config.toml
num_hidden_layers = 15
hidden_size = 192
num_attention_heads = 3
num_key_value_heads = 3
head_dim = 64
intermediate_size = 768
vocab_size = 2558
hidden_act = "quick_gelu"
norm = "rmsnorm"
norm_place = "pre"
norm_eps = 1e-06
positions = "rope"
rope_theta = 1020.0
rope_fraction = 0.5
qk_norm = true
attn_scale = 0.191
bias = "none"
tie_word_embeddings = true
parallel_block = false
extras = ["local attention windows", "hashed n-gram embeddings", "a smear gate", "an embedding shortcut", "skips across layers", "weighted sums over earlier layers", "capped logits"]
init = "normal"
init_std_qkv = 0.0294
init_std_o = 0.00536
init_std_up = 0.0294
init_std_down = 0.00268
optimizer = "muon_variant"
learning_rate = 0.00741
beta1 = 0.93
weight_decay = 0.0
lr_head = 0.00951
warmup_steps = 0
schedule = "wsd"
decay_fraction = 1.0
decay_shape = "sqrt"
final_lr_fraction = 0.1
batch_tokens = 16384
max_seq_len = 512
doc_mask = true
train_tokens = 143800000
max_steps = 8777
dataset = "wikipedia_en"
Each number is 128 + 24 x the weight over its row's rms, rounded and kept within 0 to 255. Layers, rows and columns count from 0. The size above them is the row's rms in percent of the matrix's.

# layer 2 MLP down (transposed), 768x192, rms 0.0527, rows 602-626, columns 0-63
size [100  92  96  99  95  95  99  93 102 106  93 119 101  97  91  96 101 110  92 102 102  89 112 100 138]
[[117  98 109 175 133 122 120 131 102 144 114 150 145 122 118 125 112 134 134 117  90  91 126 120 115 187 110  84 127 147 125 121 144 117  87 118 114 152 132 129  91 148 158 128 129 130 137 114  90 155 108 129 126 102 135 136 129 170 149 135 118 136 113  83]
 [139  89 106 153  96 147 164 147 133 117 120 140 102 135 111 163 121 130 106 159 138 149 130 180 160  89 118  79  90 115 143 100 127 152 113 135 103 137  91 129 125 141 112 124 114 102 131 115 132 135 144 140 135 127 141 161 132 147 120 152 159 129 137 130]
 [130 129 114 131  92 104 117 148 130 137 117 139 154 128 136 141  91 146 150 122  73 109 174  82 127 137 108  83  60 128 115 104 112 166 136  96 106 127 155 128 156 142 125 123 133  98 135 100 142 103 135 127 120 153  94 110 143 115 100 173 109 127 114 147]
 [134 147 123 137 117 106  97 135 135  86  99 163 138 125 120 164 107 138 142 119 104 156 160  96 127 137 123 121 126 168 115 135 142 136  84 152 130  88 111  94 155  88 122 118 128 120 130 163 136 141 135 146 172 162 102  91 119 118 108 126 134 139 107 142]
 [100 155 133 115 145 108 106  87 160 176 178 153 106 163 117 111  94  97 104 130 120  80 154 134 146 134  95 124 127 160 129 163 105 149 154 100 146 119 147 180 134  93  90 122 162 119 129 119 156 172 140 105 129 126  96 154 108 170 122 106  75 109 137 160]
 [103  93 112 121 131 127 137 113 115 148 110 156 117 147 138 136  95 135  97 134  69 121 136 118 140 153 116 111 140 127 157 151  95 141 101 109 175 118 132 135 143 170 112 150 153 176 108  97 157 123 128  79 102 150 104 129 114 135 133 152 138 142 114  87]
 [133 111 105  87 111 150 101 174  86 134 131 133 105 130 169 115 115  88 138 119 138 152 120 118 105 136 143 134 158 143 122 127 126  71 141  87 157 110 143 132  95  96 143 120 113 113 163 148 137 156  95 129 111 117 118 129 161 108  93 155 126 143 149 107]
 [157 135 114 141 107 145  96 136 112 140 152 158 103 153 122 142 105 106  95 158 108 158 167 152 144 120 173 127 164 175 139  90 140 109 117 126  96 107 108  68 124 114 176 155 137 138 106 106 163 147 158 134 158 147 147  91 136 109 151 168  93  75  78 163]
 [123 128 152 116 140 138 142 156 146 111 138 107  80 131 106  96 156 106  89 140 100 161 112  92 130 158  87 134 129 130 148 119 162 107 134 123 122  98  64 111 111 111  94 132 121 127 148 108 140 150 160 107 136 124 121 141 152 147 110 123 133 159 163  74]
 [120 111 142 106 134  99 168 141 152 164 137 161 123 172 116 165 133  98 143 104 128 142 143 116 120 148 107 116 154 128 126 109 174 127 115 109 126 123 138 121 135 147 154 132 118  95 146 100 154 125 148 156 143 120 100 137 106 126 123 117 176 115 132 172]
 [ 83 119 102  99 145 116 126 160 118 151 144 133 111 178 127 140 139 127 128 136 137  67 119 187 168 160  88 115 126  99 147 105 103 145 188 136 110  96 141  78 110 143 143 108 164 156 137 125 110 101 152 106 115 123 165 102 160 119 150 148 159 145 172 137]
 [111 114  95 116 127 140 129 125 129 117 146 165 139 173 134 108  96 137 112 124 158 161 135 145 132 123  98 113 118  99 156  81 138 129 110 117 143 129 105  98  80 148 126 158 135 142 107 127 113 145  71 138  91 121 144 133 165 108 101 146 160 106 101  75]
 [104 103 140 109 115 124 113 124 102 136 125 154 146 134  90 117 147 101 135  76 164 137 110 200 135 119  83 114 117 154 117 158 112 136 114 138 130  75 127 113 145 143  98 122 141 169 135 132 128 115 124 129 158 137 164 103 121 111 118 164 109 140 132  88]
 [108 166 139 152 146 127 123 115 150 190 124 153 156 145  64 111 157 149 109 151 110 129 144 104 113 127  98 109 118  98 156 133 100 135 136 152 124 102 136 105 106 121 134 124 149 112 124 145 138 113 138 126 126 136 114 140 107 134 115 127 167  89 149  94]
 [138 148 105 148 104 135  90 149 115 119 173 108 157 137 148 114  99 119  71 148 110 110 154 102 130  76  97 147 158 153 125  89  98 113 137 123 103 127 141 110 105 112  93 140 138 133 115 123  70 153 146 167 113 145 122 145  75 155 177  92 170 110 170 131]
 [136 145 180 128 100 166 126 133  98 122  99 132 135 135 102 153 139 160 153 179 138 123  95 148 134 144 118 128 137 139  96 108 158 145  84 115  83 149 102 115 125 147  98 143 133  72 108 105 157 100 115 130 124  89 104 129 121  69 109 119 103 117 121 136]
 [131 154 168 115 134 141 106 151 128 138 109 125  82 118 158 126 148 129 107 167 128 137 137 117 106 124 139 129 138 111 172 127 131 113 103 130 149 169 104 159 117 119 129 128 118 101 139 130  90 120 118 152 165 144  95 117 107 151 110  96 132 101 136 147]
 [159 138  73 146 107 134 144 132 117 153  87  96 173 120 119 146  90 137 140 132 121 119 111 145  82 121 124 172 121 138 131 143  80 181 190 138 120  79 128 124 132 103 119 149 131 176 126 123 120 148 131 128  89 121 167 141 114 148 125 117 142 128 169 141]
 [154 112 144 109 137 103 107 130 136 153 162  98 158  94 114 170 118 121 124  81 120  77 138 135 101 149 126 155 118 147 134 136  90 167 124 139 113 118 123 151 165 127  99 123  90 147 137 117 100  88 128  87 134 114 187 123 113 115 133 108 134 143  69 143]
 [ 98 178 123 113  90 143 148 135 168  89 128 113 128 136  90 162 123 107 152 111 144  68 145 134 132 112 110 150 136 121 133 147 110 140 156 182 145 148 137 153 128 142 113 126 130 163 129 126 150 164 126 114  60 136 122 116 124 114 133 128 187 126 104 127]
 [118 108 106  83  85 171 136  91 128 119 137 146  84 167 152 191 129 118 130 148 116 145 139 172  87 127  86 127 149 116 114 122 111 115 134  98 134 141 138 173 136 123 156 140 106 147 108 124 114 134 112 119 124 132 180 119 171 126 131 128 144 103 142 125]
 [131 154  79  86 112 182 126 129 114 141  95 148 125  83 140 161 152 113 110 147  80 126 128 143 128 136  98 144 143 132 132  97 117 117 128 131 118 140 121 133 112 114 127 129 100 124 132  92 107 140 130 116 174 159 116 123 104 116 119 145 145 171  86 120]
 [119 157 103 135 133 111 126 143 163 124 131 101 133 138 117 104 128 126 176 122 139 122 173 138 108 139 148 102 124 134 124  72 125 141 118 142 130 124  88 140 120  95 128 139  80 179 143 115 130 104 179  93  94 118 150 147 174 125 144 135 104 132 111 147]
 [108 127 159 129 157 113 169 107 124 127 140 152 124 117 132 124 155 125 181 117 106 132 150 160 100 146 114 171 109  99 112 119 117 131 175 147 120 154 132  78 170 127 136 127  87 160 101 124 116 158 130 126  98 125 123 125 123 146 108 112  74 138 117 126]
 [ 76 138  90 149 181 126 131 131  89 127 137 137  89 128 141 147 121 150 130 119  96 129 170 155 112 145 119 135 126 154 100 139 143 125 118 160 106 130 125 106 139 143 144 134 109 139 110 135 100 103  97 110 162 120 132 108 154 144 150 163 139 126 115  71]]
# layer 2 MLP up, 768x192, rms 0.121, rows 603-626, columns 0-63
size [102 100  99  98 101  97  99 106 102  93 112 110 101  98 100 107 106  95 105 106  97 104 102 122]
[[114 120 127  95 146 132  86 168 125 138 135 158 108 138 124 132 116 100 137  97 147 103  94 187 149 115 107 183 149 139  99 149 110 121 114 133 146 143 166 133 147 165 133 123 135 140 151 145 152  78 143 102 111 152  88 143 111 154 104  95 153  72 117 104]
 [ 97 106 151 181 154  89 172  95 182 160 172 128 142 134  91 125 160 126 105 105 149 106 143 166 170 109 184 191 144 128 118  92 109 126 139 128 114 122 124 129 145 131 191 110 125 117 126 137 149 165 118 114 122 190 113 143 107 129 141 119 155 141 114 128]
 [160 147 137 107  97 126 169 142 148 129 145 108  94 151 131 122 171 153 150 133 151 119 137 131  90 125 136 148 143 112 155 142 158 115 109 112 135 140 111 161 127 101 105 107 129 151 122 111 145 143 145 149 101 162 123 174 137 166 147 108 159 131 176 163]
 [151 101 171 153 137 156 112 112 101 112  84 127 141  92 136 131 155 146 114 101 164 131 119 115 103 106 129 122 162 134 117  72 121 111 139  98 108 115 140  83 123 117 133 132  95  81 100 155 155 132 116 117 137 131 129 107 149 100 109 138 142 177 116 122]
 [154 124 114 150 132 145 148 131 145 113 127 101 152 158 140 100 164 159 112 134 176 147 171 129 107 125 117 128 118 123 118 111 123  99  91  95 101  89 155 115 145  89 110  69 134 127 145 110 133 136 137 103 146 136 134 111 154 122 117 162 128  77 113 135]
 [ 96 152 114 100 127 114 129 136 163 113 147 179 155 143 126 131 136 138 128 116 159 126 108 150 124 136 129 132 155 115 134 124 121 167 139 153  92 131 103 112 135 166 134 121 113 148 106 137 101 128 168 110 119 147 117 129  85 143 155 144 118 139 104 178]
 [106 145  94  75 134 118 129 124 138 116  68 168 109 125 131  91 138 158 112 106 147 107 114 109 129 112 128 134  97 101 117 120 120 147 129 133 101 135 157 111 133 140 114 122 122 148 171 161 130 146 118 139 129 135 132 148 142 192 132  72 153 163 176  85]
 [160 130 140 119 151 123 129  74 108 124  96 186 101 125 136 122 138 123 158 145 108 103 114 120 132 114 139 111 147 116 108  98 140 134 123 121 141 121  88 164 109 101 100 110 138 137 106 154 142 135  87 135 144 113 118  98 119 131 173 137 157 110 134 115]
 [116 157 126 150 137 157 114 126 108 159 125 165 135 167 121 103 143 123 123 152 128 168 111 101 104 157 137 109 135 123 125 141 113 118 145 118 117 127 176 128 155 113 154 140 107 156 118 150 134 145 135 121 127 105 107 138 146 111 142 127 119 125 143 128]
 [144 147 133 123 137 183 146 123 173 135 132  99 125  91 139 120 162 128 113  99 145 115 168  99 122  96 172 138 153 144 104 157 143 127  93  96 142 122 118 141 136 166 100 150 115 126 120 164 154 133 138 149 122 154 108 131 138 128  94 138 161 153 112 109]
 [128  90  98  67 113  91 143 124 114 167 183 125 159 128 144 141  98 162 120 145 158 144 134 145 147 127 102  76 122 132 177  93 177 132 114 130 139 144  94 111 134 145 128  95 138 122 142 134 124 156 107 105 129 105 113 131  95 163  67 129 134 109 122 131]
 [137 166 149 115 171 129 166 190 142 153 152  93 146 115 115 108 122 118 179 137 158 154 105 130 109 114 151  95 110 155  89 145 101 177 106 141 105  89 140 131 144 109 137 141 136 177 130 113 139 137  65 146 142  84 161 121 140  70 148 130 155 117 139  98]
 [117 131 102 147 126 107 101 140 147 143 160 163  73 146 156  97 163 145 189  89 103 141 138 153 162 138 124 149 172 141 106  98 142 155  94 128 118 109 155 152 143 115 140 137  95 125 140 162 114  90  92 116 148 118 140 154 147 137 156 127 155 126 155 116]
 [103  80 118  87 147 130 142 112 101  98  83 144 140  90 109  69 138 121 139 155 138 138 118 129 151 162 152 100 126 127 147 123 128 160 142 108 109  84 120  98 126 151 130 132 132 154  83 141 165 153 127 135 109  73 152 100 173 126  93 119 108 144 130 128]
 [ 95 111 141 121  77 143 129 118 137 145 130 136 195 143 133 128 159 158 134 157 141 122 109 126 120 115 141 112 169 142 163 140  92 111 152 115  98 102  87 143 114 188 118 109 100  92 142 112 159 138 160 106 128 164  89 116  89  91 139 109 135 118 138 138]
 [169 105  81 135 148  87 123 119 141 169 116 124 128 130 100 117 103 124 133 139 130 124 170 119 136 146 125 117 110 181  63 128 136 100 137 152 114 117  94 157 167 150 107 142 159 120  96 142 128 156 132 108 105  57 159 137 133 144 106 111 130  96 168 144]
 [134 143 161 166 115 166 155 147 117 126 113 112 120  91 121 111 164 168 107 133 140  99 114 163 113 138 110 154 130 109 161 115  82 150 173  93 125 137 167  92  83 146 136 124  94 152 140  97 135 112 172 142 103  95 124 143 121 119 114 144 131 134 139 134]
 [129 134 137 148 144 131 143  86 117 131 125 125 168 122 102 189 135 112 134 125 170 120 152 108 122 142 156 172 114 126 191 117 174 109  95 157 109 110 106 134 145 124 144  97  92 139 129 146 117 115 125 120 130  93 113 103 157 128 115 108  92 152 128 151]
 [141 102  81 159 115 121 161 150 128 122 136 112 113 104 155 138 137 104 156  99 113 138 126 138 118 131 115 151 159 129 138 108 143 107 100 150  90 106 112 186 108 144 136 120 141 105 160 136 103 149 121  88 148 189 161 128 138 121 123 121 119 135 136 130]
 [104 168  99 130  80 126 125  93 127 131 106 169  83 139 147 114 124 132 125 156 147 180 173 166 125 111 110 139 117  93 146  89 106 149 116 148 130 169 142 171  94 121 105 135 113 117 162 107  69  86  93 147 164 117 137 128 129 140 140 180 146 135  97  87]
 [133 103 113 164 174 125 111 132 127  92  86 123 134 179  96 105 115 112 166 104 113 115 117 129 147  87 155 137  99 136 144 106 142 146 162 116 133 125 141 148 160 158 165 127 135 160 151 157 126 149 142 136 138 182 151 119 127 125 162  97 122 100 112 106]
 [125 129 142 126 123 144 134 109 140 137 146  93 105  85 122 115 102 166 144 161 101 164 129 116 141 138 115 133 123 106 149  70 138 147 105 135  98  83  80 142 148 110 126 120 128 124 147  85 139  96 140 139 138 143 117 129 135 139 105 136 143 151 142 110]
 [120 118 193 110 124 141 100  65 101 103 144 139 133 139 118 164 132 109 130 155 164 117 153 159 143  95 140 152 148 164 141 123  77 167 119  91 126 182 135 118 147 100 113 110 128  78 144 108 123 151 145 131 132 133 138 137 135 112 138 150 129 139 146 150]
 [126 131 116 129 114 147 152 106  98 141 159 114  80 125 196 155 133 143 156 115 129 119 126 115 113 140 160 146 162 152  75 140 131 122 139 130 115 116 114 143 165 149 158 148 110 117 140  90 138 132 122 156 120 139 111  99 126 162 141 195 111  87 134 105]]